config.yaml
init_std_up: 0.0253
max_seq_len: 1024
doc_mask: true
max_steps: 7966
dataset: "wikipedia_en"
Each number is 128 + 24 x the weight over its row's rms, rounded and kept within 0 to 255. Layers, rows and columns count from 0. Numbers have three digits each. The size before them is the row's rms in percent of the matrix's.

# layer 6 attention output (transposed), 320x320, rms 0.044, rows 229-319, columns 120-159
084:151148086140118124094106120115154134101147130126122093193121117128138133114138108111145143109110174112110161157086143123
072:163132119080138149146081137095129107137124158099124133112141138119164126113110123140126167128113101152143092071141163127
086:120147121136164101135181141103100129106122131162141139124142131118126133101143094157158145115154161147141117115130133128
080:190092130146111133140129109175127123124122175103154151160087147116117174075096132143096170143159133089106110092128157140
083:135121108118131164123132077122133137098154108148133163146141130127157086087151132116154137093159134130069121173085152144
079:107096105132104093145135136146133141111115105116131118141111159150124128145113108118143089149112125092121101135193116123
081:141158127122079141099103116089157126113142111133127115113120153152067134128130134147154117154091121116134100079099149119
090:096123135127121123093135111127171135135121109130140097154116151118132111109127127132156138156135189118121139195122127141
074:165144140139165106170105145151146127116114123137102110116141129131146137084084106144113122105129124151146093129173133112
076:073131134130119119116123101143169113155129105164117118115119116113099093092147075193134149126136164097142136140132110137
079:139121108105144123150120134154122190107147157121129163122102086123101173114105164131133161119126097141131110083093188078
074:063123104095133137107109134114169137144128072161159141145117105135035110144152105157179146133118139134126126137162142174
086:167147113152136097117109140185124088095118110126140197119147110114155132141128149101120103119079090117151067121132183112
074:156196122126080140118111154119117125114107118131108135139163137150171135124110097105102165117101101108112127123128150090
085:145119093119143134174118140146127148139104135117096137090133135126093180160136132102125145118205086137104171078131158164
073:152131120096117140110084096138115092156165094133159120119177151115209144178078154124138115131118104136144200122154098115
089:114133127130151121097134110177133124155175143100143141101099146081145123189115106146177140153083101148150109125154158095
083:063148081123139117089108115093146155153114115132130156129127160112060108068109144135139149132126095100141127140171116134
078:127127132137137112159161150090139141113098112138123130095095127192088129091127120137078129102128131118117120098158202118
087:134122124138141115111130127104139105093084134128178109174180113081078123186095113143155125098148115095100102151105111118
074:078080101097105150146137151158184116159176120141137134155155109169066142117077120110133146109112129101091149111156194115
084:180124173119114128114101110119102156084138139127140117111124149143150110113155119132127152100115106130115145139100131124
085:114103121144076133139125120121111125110114126122135141122099074136105126126128171099128104096104132112097117145112090155
076:115089098106146108086156117154120074130124098100170113130148113097078104091070125134153111100147102170119131141131124140
077:101184112116148131088112101158116125092157089141083133089124152124072117093140099140170102152116141119133076137156095149
077:148075110128106122155126123140105166099130133113107121123118121168123126078139152102068150135083178104110136122152120119
079:147126159098098143145089135158119173077138100151126178129140076115143149113090146151171171154136081123155096079125119095
085:111160098124126122100106093139187135140134127131117126151120107103139079097154105150105099122126121129153108143157126123
084:124131132138132162153143131171136151175113138144162121129126096128135134097088146152152159184146144112109100126121123190
083:093137111151100132150136082140110073118145097095145142128127129120140138085107121085186158137139158106151099145105102110
083:171121113141116156113088141112107166099128120164157129119122132148085144117101136115109128199120162117138175103078139120
083:116075148141144115123114118125118120125073107112141086096099140161117178080149148108148100126112099188175103145205142130
083:133127118129131129147130137144128133108117095081116109113142111137133152165137204062143088141132115115142121167138197102
088:125124160114091150137138130132120097117121134129089124153115126163137120104151124107113116146072118125092092109144165106
076:128177112148107195134155105134144111124144124140120167170115113125105142099118104133166144118156105134103130141097107126
080:142134095122167131099173155117138135127130134164109100113138162100147149146133102122139157100150120169123141128124134148
083:132159143125094137081131155107137107120107110151141084140132148199174119091096153105069101120138127096132140140087116127
089:102133133105121148138108106133111142148156150151144134162135150122151145117108126135092144101130135138099129083114109103
085:119130161131121134133101134128133079105117118141130114104084129123135160127098153155128126095109110100110052188121137127
087:133139125127105081086096113149118102153111124118135110139099115152105130102133148128164108113113134129105121167162161125
075:133128130165111100095130102177136122154118112140127150131131107131150116146099146099118120107113137117167131157117139117
080:204135093124101147124100090105105101093125114145126155140176048119151182175167122078132159164113104166127126094129149133
077:138175101191116155120130103084112124137150101164100125112160157086079102141097139102113156112138137130101126154138141123
085:146130142135103172134119124138107096168141098114135117161089166111102122169116140139110160099141111115133104143097083126
080:130147128091127141109136159110074143145111134128091142092106120126134130173112127087128127129167104149127169139127173135
082:091106146143149094189157119127135124123127144093131149121116119112141115120111148119123117121105111126134128176153123124
086:183145170151097152106104100163088110111114095123160120155116169112169113092105178122093124103120159090139111131113127112
088:091170070144135130125123092117134094124122115078159083140131110137122105173132097128138114122134162137172085147096076117
086:113097141140082129151095116110120101160111108087162135132134109116161150071118181150129158156110167115195139133116091093
080:168136168084123111135116124145151138142125108111129126142124122137106142111130118113146106134128155096162119096113154103
083:108146111143103117094117092134135128143126149117139118105142147108104144139119093104105102111130105121113105134122142120
084:130156099093109160162130122159116130135131119108145106119165122135154114085135100137110134135124157122119117179087091117
082:157120152145125102119135115177157134168127101071161120109113133158134143157094165110100130132116138121177133118151107093
086:092138131132134119116131112135133095133110124080155139150175102118132162141121133118126155082152099141142157137077118114
082:127095096142137116142140163135126120131113106147148123133141164124137199111149143141112155103151097171146134144137178117
087:093137132136143128098148161160113106150132140120131122118093137082088109115119108137155135150126115113109144158111140106
078:178143151099142129102123146162110132105099135135109131132123148124130140183102134159134168086126130150107149114168111099
084:111087156129112141134137095123126111129128105132140141145136097117164127145066127134148131122153128084085150107062132133
085:078116174130159109117120120136149112149124137098143158145133110152099098089106181143127154127135141142140135160139084126
147:088104129125131116146156146146126132097145158119128141139130172144116145084121154132148107144119117147132167106167121140
164:140092120136117124175129099145096103053125130123062156108136086113137172136145174148148127142154131079153116106096071134
158:136095100113134125167128126132159121158104120165115087128136137129125118097139161112110110148143086136145138117097164096
161:099122139117107107153148168173113115113103106124097149120172091125109140095124130103136139149127107086105117113127100141
154:138136132130153134105093131113095111106125116163177119088093082107127119158099148126100120155095108122134131159140162122
153:137099132143097157111099138105116124145127118127162134169101127125133122111113142125132136105151146125140137094116157139
150:120087098132134164169132122110121139157115128163116136127180107117089133144140154132119118142142114135109089147184137131
163:125082129145150151132105099132127135117148120140133144090110141121113100152108124139106129096138135119132119108153151102
165:161107155119158099109131141164126143135145141140128103122130125094109146168122127102124128093123148147160113158111124126
150:101121159124138147116141143114113084130120105163129133093081095133175148152113159129133134140128137136117115099119147104
154:113114122133181120099148138081101134158144141120126139108088113103135156111118190115139148138165065127162151138131091124
161:155183116136112130143098127119140139105131117137130111110146086111097094119140117192128140118086173124148130169137089139
156:134147145136149120134100111098152147104150116144111117150093105118168140088110120146107122113074116094141115048079126125
155:206100158112108121122096085123140156113090141102090134122147121178123116173086133149119148122111100161140128112126131127
154:120110135095175121160134126189109133128171111122093133132106137122171125122072112143111155144136170127109091115112125148
162:127143131156154104136123141092159147147062187127159136132136136135120131128099083141174126126145079111126107125143097124
160:102107115143106130116131154133104153135160097122160136127161152143141130101111098138134157153120134117102153101116204111
155:080142177139127130113115096142137099151109169118108103140109167141116127197136106147152132116116156141131130129115083111
161:174129130156129068123122135110114126128108125149183119143131115122198135139148100118130142135111125095141119096138119122
150:131139109119083108134125136161137118122102127127114095110164105111120107143140154118108147128128139141158165149128084135
145:079142103145130143101107193151106091114137126145119141124120133116101149126134148101114200090108140116158129117159138113
156:136125124117174118128122134170163094093130109164121144131129133121122130133137106114134096140109107141117152123129123149
166:093151101117127111106144129138127092131116120094147135127080150156136104112157164171103121141193137112082108142125119136
157:065096109112097125178142129169139160100113110140096096107158098142136129108149121071126133146085124112120112123112177141
162:122158143137113150117142126138157126098097093161106150090107118121143150097094167147132130095121144142152096168144161114
154:151171149139123123121128159161102083129094124161117076118125180129125102158084134142144147150158106123115161089106112102
160:124089138076137110122160106143114139200120101133130139125101178117150116101148110143124076117112117149111147079142154122
160:130132139096127126146169123143180144088131149093141157106149112105115107145158175102082124153114095124134157106196127131
154:089177150106156119134126125134117140105101114140172110131141068134096107097131112130122098105149102122176109107163074113
146:132133121156133104158155111114147124118145122114109155139152126113123045148124148125117106130136100143112138152150161117
149:111098115163096119106117112087105163078123118147096132102110129134127106066103117137137128124183118111163124147114104107
151:139125143145127100116114121143095137106116111117149147135131090134114113160161080090147127108132139145127128094166102176
# layer 6 attention value, 320x320, rms 0.0427, rows 230-319, columns 120-159
079:121114150142135115114137125162183127120121097136148112137119149125131141142155129152128113110126157136111164143127104101
091:148115131144133139156099142147137142127154147108122127126124123129127153098096150132066127127115094118118098106136087132
088:085141157118103098125127119076115141145136108170123117108157112095141141152162127134145094122107125162128137149124124126
090:115138139162137110137135157124117138137111099137119122070111168138102171172141128125113121132121111158166108096143129080
086:150159105124157156105144132124113115141157162128103117069101092109093133140140158120147105126135147116138146151088135125
088:127098117149156129184134134179091132120113174148132124169114109142172136129142139142152141147152127105177150155168110135
091:143115138136170138155157152140083112119135150121088118132141099144087139146134133114107125105120110158132094068121123145
082:154150118121106127071145128109143131156129109165142134132148135129143135143129153134149145170088121122097167148119114135
082:172148128136149116123139162114095137125127165081136107133127167155158155138117162094121131128110088146143069134120175110
086:134124154121119122094127114128160085133120112119119110112140145126131105144139094134131104135109162104146144169152085155
082:165142157140152154130154151152085120106122173104119139114133134120168148120126159108091106136117133128134129110153135080
093:095136149095137160139144129103158194129126128136125121137122141139128135146101109150133170121165182111095186136102078115
080:136112113138133131142157099166115134139131098155159151083110128122135140119097131153178117150131165107175150163141090143
089:157150158143118136096138093110156090131115138149131112161117100145156130099130131158123146134082122160138107133118132071
080:095128121131118125113132170119132098129110125113116142115051111122095135105175139129142130112140162065092090137078180135
092:132155131101154133117121125098133148089125090109151103104132142148097141107142134097068086138164161071136163159082109121
088:175102140155155168130155158128115092134156128142107114125186134144179123147159122113113094123122136140145113079080157112
081:153135112118158184103117078182119125148131146126134105151188130093132121165118113104147139118124122134167139117113077125
091:130129133101150167162124138131117141139127144146064144087113145165181140066143139132128119139101160198155187082117136130
082:155165137151158161092118144136084136093121150102171134094091161117161129137151103135120089126136113164150100138112065108
090:115129119136098107140151117146178102155131106169125111110120101091155158137131137137149159154145149124157157102147137158
091:121150114104154138119094143121120124151136125137133123119152184147111126160148066125120117153158108130152132127138167137
083:151127155145141129168098169108126161139165177166113119131110121170159133154139123095097148112103161081130112123102115091
085:131098139168156130130155168096080139133120123121188109122140090144157116130091122083089104162143122087145148144072140119
080:127143169141145153119127122119159092169104114156146139135141143078117109191119100128200133137166107129141110126131120136
087:102126087137142145128171155121171105134129133139168115119137165155118105142145098119096096130106153104123147169138101118
089:164108189131147151154156146129095137107106120118127159121132126134157175148116143127172142126143125161130122117095115107
087:129138119125127118110116126112117103081131112089120125126166160123128126154140122086110111105110120155147157125146122067
090:130131145098157142075115176131145142126105144179127097109136147153101122171135133105093100120121106128118161114178126133
087:105113150102148109133180117156129118139142114095097149102145111101180112148135093141143143122157125149123080153185105121
087:120137101120110156143141144123134144118159133154124148144156140094182094164123119143109173146105145098104131133049111106
086:119117102115161145084134118106132142122124106148113159165150170097117080122117063175132165133136120158142139094153090145
092:140116073137165105103141146156142147150144126112130133104142133108099156119119156152132124137154161153174134173144129110
080:152114113108164055144102135104096136121130157097147082074117131161129128143147167105116105113115139115123116129132142150
087:145136133111106142159058093140100122121132125099123150156126097142109091108105146138127112135097112103135134127122113121
087:145116112133140122200143106148142146142145156102117135102118114108104144177151120133180154130111149150118102095133138152
092:132114118123113085112145133121141100147089107093113133104105091148105103155167150134181131157148143084147119167152124151
091:158120081129115116130177105104137162132137146094122130117170102139126127131121141088138134126136117130142167068147115154
089:124115094133145157176212130112134139142157099109085162143115140104170137134125120137104131140106132128148157137101124129
084:129126156110117146177142135090150122137166151128115112150141132142085130116163104116154109121119128164113138103138100105
082:116118114144175137151157174106150164143132111111147134131099198152096071106083147163082098116135131077129137156095125117
087:132120137062162119135158153126126146111118151098146161165087098161163164148118135142112126119137117122167103130114109139
088:107127106111142115129142118138127130098092144117152142118165058123164125096156118132138106154113097141116137105169161131
088:143115112154140125154128114126143145124131096109164128155158155130162099102146142162104129121080157167116103150121086101
088:148140139138084155073136111143136114136130141159100111140127137163106134108131126155149132119136149118129129100098136143
090:089125101125141142170144142096155128147168131149098121105131079161110145156139111114134120137108126136121127118118101175
092:153115174102107128128155142132125160142133128120081165123130157136142113108120158119130117134117127124090163129153137140
090:138157127118143181137152139146123111085153113161100099154133148134115135148121096100154105112128086149087097133157128151
085:065140101158166166128129143120102130119116128168135121115140139128141120129152142125106119154130085164127114129158129175
087:136124121115148102193125163114110119124107138099100144173109107147152100138123168187134129120127125141119173140141100168
088:117136154147158128105160117101160130110133117167106109137097117138093107179114137113128124120145109130104143084145126177
088:071128108094126159119111155081106144113127144183099152143149131099141153108165107159128134146180126138085136168127137164
090:139124148115114096146077166108131131104147166155126101124059154152113108130132136130151103137144095077129101134151125139
084:123146113079097140111103101111144132103160149098100126102110106161116067116131120098156090111087128081086094098116092137
089:168109103099103111138122105082136129135144095124116154129129108164141142154117127122093117127131147168116110144162131099
083:103127070140107135153141089077114130161140093132148127134122112134144127077144145137122081127130106115145108134096126151
088:127142128112109137152098135144129142102130155116118120115108127141084132102162147143138100116129139156161094123202084120
087:173132113131090156139143131138124142113129156180118104113137144136167186134155111094154123117085104105112121103099150144
136:131112158118126141149157120099160120147137153132087153155117136109127172107130136149131113110137119138097164153164143107
148:101146129122117105084108087146122159125121137137156136163128062115122137122098138136137130107103099109159125099076130121
143:135131135097103126099132131155153088067111134127082143158139088110134124090164094177156156110138129126122103147143064147
148:114149112088153169154141101118109129163115105084140142146098129155121154167132131141148116107129110135131156117137084137
143:104106103123107178139137118154123126122122131113156184163121129158146135125138119108123110111133140181089110096108138172
143:161091168142124075086098108156109156114100171125163112147101171104148162111101146138104113123134139124101103138156145114
143:103107104125132092168139128156140170112116131138120106165116116127156123119124122114118151113107125102138104139084138129
146:137138133142103129187095124134136131130136118136129118171135114143177131111102156160158123132124098171122118109134137154
149:110103150151110115125155147111125122121127120148150143142119177091109153149100158116100134132126141118125087164140150109
144:135140151108162174151116086088144174124123131117141126104100061135203105123120086123120177128120130128101114132132117156
144:144135086095106153131164145112171144091131118160119114135131150136153173098096093152117093122113115150150123136102154110
150:125122128134153159094133142133143121164123136154137131125140175137157128159139114136068091119124165139131120090095135120
146:128151163146122156107105189103136137124101123124113159121096159144120132110139123132124118142100135118146073111133116110
144:094156100128116131130109111158122103119098136111136125149128120137129119076092124070113120144138086143155156117130167157
141:161136159115125162098143153131165139122155160099125135141097128140149116139128131119123130141152092127131117147129126139
149:106106137145136092044141121147127096113121087122102113108094118103152123141113139169104118150115113145097169153135134149
143:140098093133092109104150134113168112163076104153107154128125132120135130139164172085146113147180146116117113134076143163
142:091111170092121123125118124102102115161120137166148133136149092072096127131145125112111122129139116128170159135121169152
142:100135133162113144131114182128111134092119149143129106082122150108108097163125108176099158092118143157155173112139082150
144:100134157134134188159103116138120169159105132102133132132144090154142125133138098136138104142117097136138117113148142140
139:132134107132124120177091133102148123102109152094183121090111152126136114088141143140088086139118126135130164149142133085
144:081106150106108105125098129122100164139145145134125113132149118128118102124133101116091140124115147126120149136110147141
152:124115099094111145211136142117128109106147130118116148131103096141098151158116148194160127108129113101169129140134091086
148:148115139113165136108134142125116129122137114120106162130083176115127148129147152162154186118154149120096079101142120131
154:133140090124160148127103132140108102129108196086139153132137121117132145145167116085146118113114093118129124163146154141
145:118121152076132117131127158083132125163156139112144095118119125128103116128145088114114145143110143152156131128095125122
147:150132149068138133110100170140088107138114118080145098129104112158136126125111156117157155138135172119129121144100119104
146:104147124118107135125156092107146161157133131142083096080139144129126190125155152191156148139102138090122117122160138120
141:136137133141117161087141136127103166118177128083121132122099165127157134125148143170135130082135152138140177138143139132
136:152125146111077120147112155139127104137159131115097146121161149142153124154183119124193091134113136150114134117108136126
145:139147188125179141095087145113127114119170138096050168141116135138114121113116136130078158122117098144125091158130125154
142:145148151149123134126104166126147125162151152164109146151141108144134131129155138136075092127154142155100110134120107111
# layer 6 attention query, 320x320, rms 0.0483, rows 256-319, columns 120-159
088:136131111089108140108096095124137160102148124140106102193167098118111131099157100151165107125148128118163117127096119115
094:109119113112137163156106124101124128140148083137106123150102163162124157129101120156095164119110077063133158122142160116
086:122137146122099131119162134130111078122129122144104157116129139160085121139147131146129063117104134141091090149123161099
082:128098184146122128105126122143136153151099133149188090164126106147113170112110105115100085121106141105122149146141137110
088:121130114095142130124112126102181087119059071137105130154122071153152123120179115172119140127094135145166087124137116092
085:130128131124114105121107141104115098072125164119161123122147141124121109118089158123113131142079146123130136156137103154
090:101083124123131142115177153147101164148115127128162106126141116091104153098112117173141145121098132135132144132077077156
085:135126191092093087139109117119079100138131118145131134103071114093104133087112114157101083099119130116129119148103098081
084:090119137126126111130162145175102140142121124120122151155129147104110136129132159126174140137122141154124109133125147150
083:127128157109116092116128100132118165088165088144117123087120124111156133165122105108104113120137078058120151146157135138
087:098170122075099140105141149110123139140154110154136110095147078103124070133113119150133133133148101099093106145114128132
086:129136163139105113098106161139127132125136173129127134137135123132170128139135149116104082130105132134103113156152130082
084:148119154176113106111151110131115115090134159109146142124091152133131083142135080124132121162108082131126094136106072100
095:105144102146129179152102126108120175109101120125159144119147160140092125103119129171165134130156167127101166144163140155
087:180128122120114152136144131109144127125087148093130150109100089170139125109161142158135108164085139130145103136118121092
084:152114073131149119155137119120121137149123158119157132175170088138088103078127118127113114135135153126126150093112144128
088:153133138113163083141087123110134129086116156106116102126130106135147139123150087108144089128113123168123169111147117145
087:224147134084110116128070102139144122102126113112145154108068133155137139160104096143116125143103126120140151110124131063
089:092178139110117130121137088140147151138121130155150119144143083129163116133115154118132114125102132127129112167097133130
089:090164135124099132100130125118138171103125115072108122124101119132149161128115108132109126172134151077105110135164116115
084:136106127109135066124140140124114086132096129111121142186129173137100148175091105168120139105114102172148111117135141120
080:134129140100121128145105146115110144156141162116110139133173131119124142123104194118078200137145088145166173131126147130
095:098047146139128096156148128145156131127162142115176139140101107175123109137126136121109126135088112086111117149139129118
090:051140070149123126137139132179154187109116107165146118125162111125118133149110145128133085120192103114113117137119113102
089:165093188098182088140112139160086101092120130104136093116102139101120126140147143093100145141138122180139117137162163135
086:156122154161168199127112134154160117160097159128111090119136119162089141128113125147105136154074113122106146125097130088
082:079124131147121115126160149115113137113129166140133117126100136112128124094122094114146074128121141137111140135098096174
089:167133100093136093124184157102128206101143120155136103096133149101119112144156118146141138122131121146148153114116119114
089:159139139144137159111153129185124130138117121161125137143135141092130155142134121112125118134109109136138134097180163163
084:102061161154101093139142142135113121115107092135118194148084165131108159110123106100149149105126094119129113136117131117
083:113139137139133101128130156093130117115109105096089136156142137142171140133136146159113091137118133157116118130161116154
081:127106120117144133136088113110154088155119079126126203125159096142143122104134144135114156138128182135131147146167099155
115:081187135107132120134179143136141138119151103184105156128116106071099141116156116132142101134117123121150096152155109128
116:115096160138108103091106145146135154160127172131119123100162122118140089138161181113138135134119154114098133145130139153
115:099126114104125153174118108114119139178136144148133094118147163125176134118131126129085060107146116140099146128139135149
105:163175097136134132128105137187141167160134164105095125139115145111145125154119132127125137140082135165142121120117126109
118:104130145092112111159085165093144125132147187110148091122147123151110118083129162159103145114103147142157142108129148149
120:143119173174104128109110140146109110117142110168140168139119121097110145145152170144135103118134142159127125136162141072
117:126156113166113166104114119100167110095158122129154101153122123111135169106108146111182167132149206137136179151125129101
124:130129146085127127131117115105121114147153135145159114153144133152142075117106111081144172172130126101165132130160108150
111:089078173126105116123121129146088107107114158113156109117160069123167128101084131148149148141077142122083143171107156097
122:136151127152146160141122143145142146113167105136132126140126163127168116097125111109127127136121123110091130108106137103
113:122162185083110163125148129121135122149130096121114116075098120140141174143161117149133126129088174124136118121111133138
120:131114169122124101119103098116102122112121134086151136125102139131094136151102139090139158150105085149157147131139146091
113:103113121164137136114114107064128149110097130093170153104134158185138097125138114111138122116128113158124107119150088150
112:144127103107206134139120148104119122146129127107102118124145097141108160145118136116128149108167100184106152087134071107
113:120145142133133102123135107083119161095103164076142136112143147094128091154133160145096118140144147111135132131119103102
111:109135111149108113094116115149092174160176164160128130153154123132131109145135140130144122115126117154094114091132143166
120:154126111121136152095156134122173120128127148114106142171176111149096108132147053116116127121134108093106101151118112136
111:108116129115158144114172192100143146147130105133137128168165148100113134162114107107126117137162085135134115178091106157
108:114126153108103089155141101130107072107131154152115127087120157103135098119138112165103131111103141158132138122121091098
115:154071151175133118152147151102159109135110169133155141133130161177130136129129103153116127133108106124098097126133112120
120:141101157108129116148096146150131123145119136121192128170128099106118148156094146132125116115157147128144104125091152156
112:102122086132147137089163132134143162119136178146172109134133160124149120131142086112110106145131119087108142152093144132
118:131102118131117102083128118143150159148125112176155106179109093175117140121160144139129112147110127161124106146130158154
104:127125109104104110116107153173133129112133119128139114082143112117146115143163106164141135137148135097132170166084142153
108:134148116125114169134161139063126111137113137061108126096152116108087117125154138139151139123128082106116147155154156138
117:103151143127150114136126136145115138156114134166088134174156102160147082088107124156095094127127133151123104124081109132
117:117162123158152145140115147118084161117112172118156112083114125097103112070131148161123153164131103152133200111119125129
110:137144107152126120106138152164112113096129144127133110120174142125105136133084170112123099089099158141113120095091151124
118:148129176067148117153094150144119124096177135121107145135153108160145146136124103077143134108115127133117097120132186086
117:125132133128152117086095140130102145150165144141122110120136141068087107101105092150134105121129074144137146140156132105
106:143145142123114108109141104144152112130119106164154105113151144128100118115150136129102162130124132124134130106114138122
106:102097089134081099133118101120119119150108122079117123110132107101135183114129129135140141156145157120133099185144127120
# layer 6 attention key, 320x320, rms 0.0463, rows 256-319, columns 120-159
087:102130136085117107113134116120152131085149103156126101170166114181159104139141132145148129143159155104141125085077109105
096:112134112152181141120119103113125157150156085117145123138121148103093142169104091107107119118111093113152115132148159152
086:138132116117089152140168142095110117148114085159127157102104123183090110145130124152091080105126112102096073180126133126
084:150117103148115126093130118151136164115102145156176053172136107147127106125144142111116114149152191115128098119100156121
091:116124129082095073159116136095165085141132123122081164126085076146132139111186121136104129113088123143150148135112147095
087:155140135117126169152122113076085121116133112103094136126110146125105132099117114145099116124096113106135126172132119162
090:128136134126147157147139134125108158148136149117097136127110109121084106117120076171105098106119101105123163132097116157
088:098136167146117133139115132112105120151111091167121116109104106103112093112118109164110091107139166137164094125079144127
087:105124136188161124124133115151116145158083125119142160138131091165100135117154134140163089126076144128124130124109127132
084:110159140080100076123130110131119152123106104113136110123147170082134089151123144110144156138135113106090084167121165152
085:110162154090111138112137116092151124109150110149118140102158153095164106124103118191163110112168110116101094177127135157
088:138141125116136136111101140123075115092096129172119106130150165132177118146153141133146083140111147125131055099120144097
085:142116136185118075093161153090098068114162160129118127118141148134123106159138084108140164152092101131145137148098117079
095:136151114110142151144129101108132149092120146122132153123095154131126104097126154122110124088154116137103166133134137145
086:163116122146133131072131120122136105084142139111124153124109110195129111139120102110153130140097152155153093129134121072
084:143078114159154153123127127132135133160132113121188155156119107169132121093136099131109079121096115105120143125120127145
084:138145104100120200126153130115092121119125084082123129118154108111104130124129102098133121136129133120145147141158111136
091:134141151112093091127083096149069144106113118126115129142070134135121130159146109137111134128101114131143130124121142102
092:100155143121068125127132112161138163148105140146096131130132101139177090101132167122110109090132138119105138158116125129
094:118157123129138108093144145101135124099169114118129136127098124121147164160139065119135152172122139102124117085146116139
086:108082099106153078130167150151082106129065116123153118167130142153137145139116142150105139125108119178128123134145118143
084:128100176152141147114113124117112132132130134115127129147126133137126183113129169146130167146120111154132167091109118112
098:107113181168131124130156124145153146138127131120162140155122143156114100103141107098121129143122152074133112157095115145
092:107148107130129151125146111181142154114115118158157138105099156107134150140104144132112101121135148111128132157103131083
088:094087146118125144140124092174122121165124134090154111107086131115126143134136149093101108121077145140106128161121145147
084:145118105154170126096144167121126102126138150139103106135140108166104112120115146153118117198128146141141117097125144087
083:070116113144125118110150171141144113123107144145135111100175145130149101112106135126137108156142139134157077087124105171
093:163122113114089115105156148124166148091160092124134100101151121143089099144131134157150131142150129139156146148092110108
089:157106095161122136101123153154136092120145088142132106144121144124168154135127121149135123127139135152147074133192153111
085:123108165132142123168181138156167120094107113150143138138108146132129157105114112128157147119116106122128106145113155128
086:111114168115131149127121125125158133128135108115080162120087095136127137130159110118107099129096097119121167116126123095
081:126140171138142121203099123107129138133129138097120181142131071116120109135158157114128177117157114156108167084176144152
111:111154095131158107100159084140124126118177165122120139110138106117158094117107129124143109170145124113113139113160156106
112:100087127142147086158115139148135090120152148079144137143106134140140082152161165126108154128149150106110138130132120145
111:107112153094103107136134168157139130173141092171142128072108100119142111142121107173122100110176127113073163109110171159
105:127155138132154145131144153185109143148127117133144162109122116110123104144113133131152128162130130141141131124123123136
110:102106156127097147131097153130135133147091124155148148102124109162145088117098155135081103122093143136149145115103133134
109:112114119145141081101151125114126148122117108127160130120140115106148102123115174133149117110111166139131148144159132100
114:125156091162121148108131103134161124094111157119126129140148127155118161089129127097120183112103159143087134137125086134
114:201163142146134137118148103169091118115141127107153124148171117117171114100095112126135162153124143132125170111109132165
108:131117141155114165116127148098117069115118118128140149151108144148139121178090121155091134081104116100102123156081141091
117:112150122110109128153150096104138164128124117114129134126143135127082132109146165110123134202137149158084169097043112134
109:141142141118107136099127112132111139153131136133133134065125146159141130105144127162140134147130198137131091097117110155
111:104087135133096150091136103164096162130132091120127128128134149100141150150131101114151144150137125134170162143149141095
107:130086135146140097093105159125140132068097158126127109121116147158175147164101159104147141159097104145130151105125129130
107:112155098074150110114128101162161102148124154149110120090101160149101182193099128124123101131128108146117176141128100111
113:144158096122145113179161133140117124137145152141085161156133098128135103187101112155103156127149146135167152117128123100
111:140133115126141160134133135141143151116165149136157143142184112118120177197066167110141161079181112139097154089089124137
117:057111124147139123159153156084099088132169138147131114160136105130082130089118141135112150170122102136156139114121127135
108:138132146150138132133110125167140106140124132091140111194154119108128116129151137108123088135170127150141091139169092103
105:082123104124142131118131106185131104158171110129147124094119132151127102116149055175136109101113142138163109148100122109
114:135121163153118087132082164122140105127104125116176125147111100093132155141078124126180124190173147129144105143139100167
114:137135131091149120142160090099147114157166143101134109146156108127154150122117171094145128117128142117127144142089096114
112:087120189136147095111128141098107098112134145121164107158106130098122108181141102159145125122163107119136114140085111172
117:141107115104135152080137127101145117160150113109176110073092131127110155140121102144119136170127106148115097120123125125
107:151110125153157119171116118184110094152114141129160114158146108156143126138145113161109168102149128130131140144120140134
111:162100119152118137131174156155120100116082143143100116126142141160136149157068142145098186081125101103092124076134156099
111:147124150102129158159109130126136138092129137148132110142121135111078150139123118119103124129204120147117122108101145133
119:132148113158130169125131130106088187109128134165126145174089133113173113135161158138097145087159124065133109167119115145
100:151143113160130157133117124162127128134133122118136103126107146110102120177115132117134113128148101108116134153119124135
119:140134124144124104111127089135132102089167121105095106167139140176133098124115153097105055104098154125133127116120173124
116:134121119140166143131123128143166142152189154149106139174139152156093122167126151157169104164154114109145159148138127174
108:099109124145133129131120113141141118136150133116118091153133136111131133106138084125108133121125086136138151118172146111
104:086103127119129141127096181101148146173087108166143200110147147134113164098158175115122165136142150138137125125143143127
# layer 6 MLP up, 1280x320, rms 0.05, rows 0-12, columns 120-159
111:127124116146103081090133161148128110094141138155149080151143114086084140141096115185139080117124115154116119143139127146
100:111136135150128127078126144088109144117130155125141153130172084142161147133107138105128156112144170093131153105139094099
097:108126112146126100109105125126075093097106104130132084140151169104128146138127158124117152128120136104105149138129108137
098:122107071159133145135144128150134112117124100146181134083118103155133147135190117086131108108160128155161155111129162131
099:126085136170136131090101167143129099121110160114180138043142089141118114119104120098116112130135127132151145150151121149
095:097104142102135137144146148076115150128103129131111122063133146139132110124141128137123109094138107119128116086140085095
098:077148119130091152142108119092125150157091155116198154148141095120145140131144102104111125089127104148131103127153153166
102:096113128153163103125132127152143161130126122153136152122139136148093150160099168094145086131121166094091109131163100104
099:075139141131118140127149097068130133114122095173129129113112148157095097155097172116126141105123114133106113148159081108
092:140128120130162103135120149135140144080112094156155110141145132151116149106125145166129148160145084120143171122105101175
096:162160105120165152159131162136107099131117116159132087102124122143097139110103095130133172125119095127148150105101124127
098:103102091110149045116110136129086138107091116104145112169147139129136147133113091117148179121116154127077126148152153141
105:106117124163150133125130075130133091167092158122132170139123073143154102134106140155115141096145147120114124112163102115
# layer 6 MLP down (transposed), 1280x320, rms 0.0486, rows 0-11, columns 120-159
100:129098109126069108110100156108159113095137141143112119091119154145164110120136113139146101089157176124113155155113134142
096:110142130137118101177077121116144142126129154161087113154105154135130110155126135118050134105183127158097103098126127116
097:137139128123168164151152175112126133147113110144110115160145134123094113111145103141103142181129084175101100134116155172
098:105169119124149123148120132138110167153104127129097093155132146106120153140094111110082104143104102109136147127114104149
095:120170123130120132115143130108097119095144150140139110163123112128084142129173095123149106144132086153157110135082135110
097:074135151144089125120156090123116120127130106145098154139149121119150134159148140123155176144171104147134145097125128159
091:137162134127090100110105144160148124125143162117140140193150154122108125153115112161143116118119111153089109153109072137
101:137147145155151110109146102154114115094161111155108187166108119114149116132088096120134090185120093177113144096142134101
095:138087136110132091114106136133111148161168107108150098128141121157116100127147119119083155123150135117103164106148126107
096:137151122142120092128069131133139109147143149152113096131149109148139114137135096124183165130135145135130103158116162105
085:090082146127091127130136122135153141120144150097131139116116157125151126128122129118124096143146144122138124157119144125
093:154136157125147114115130168138150106088149121149074123165120139148157192156121135118106134147141166134095119142116118104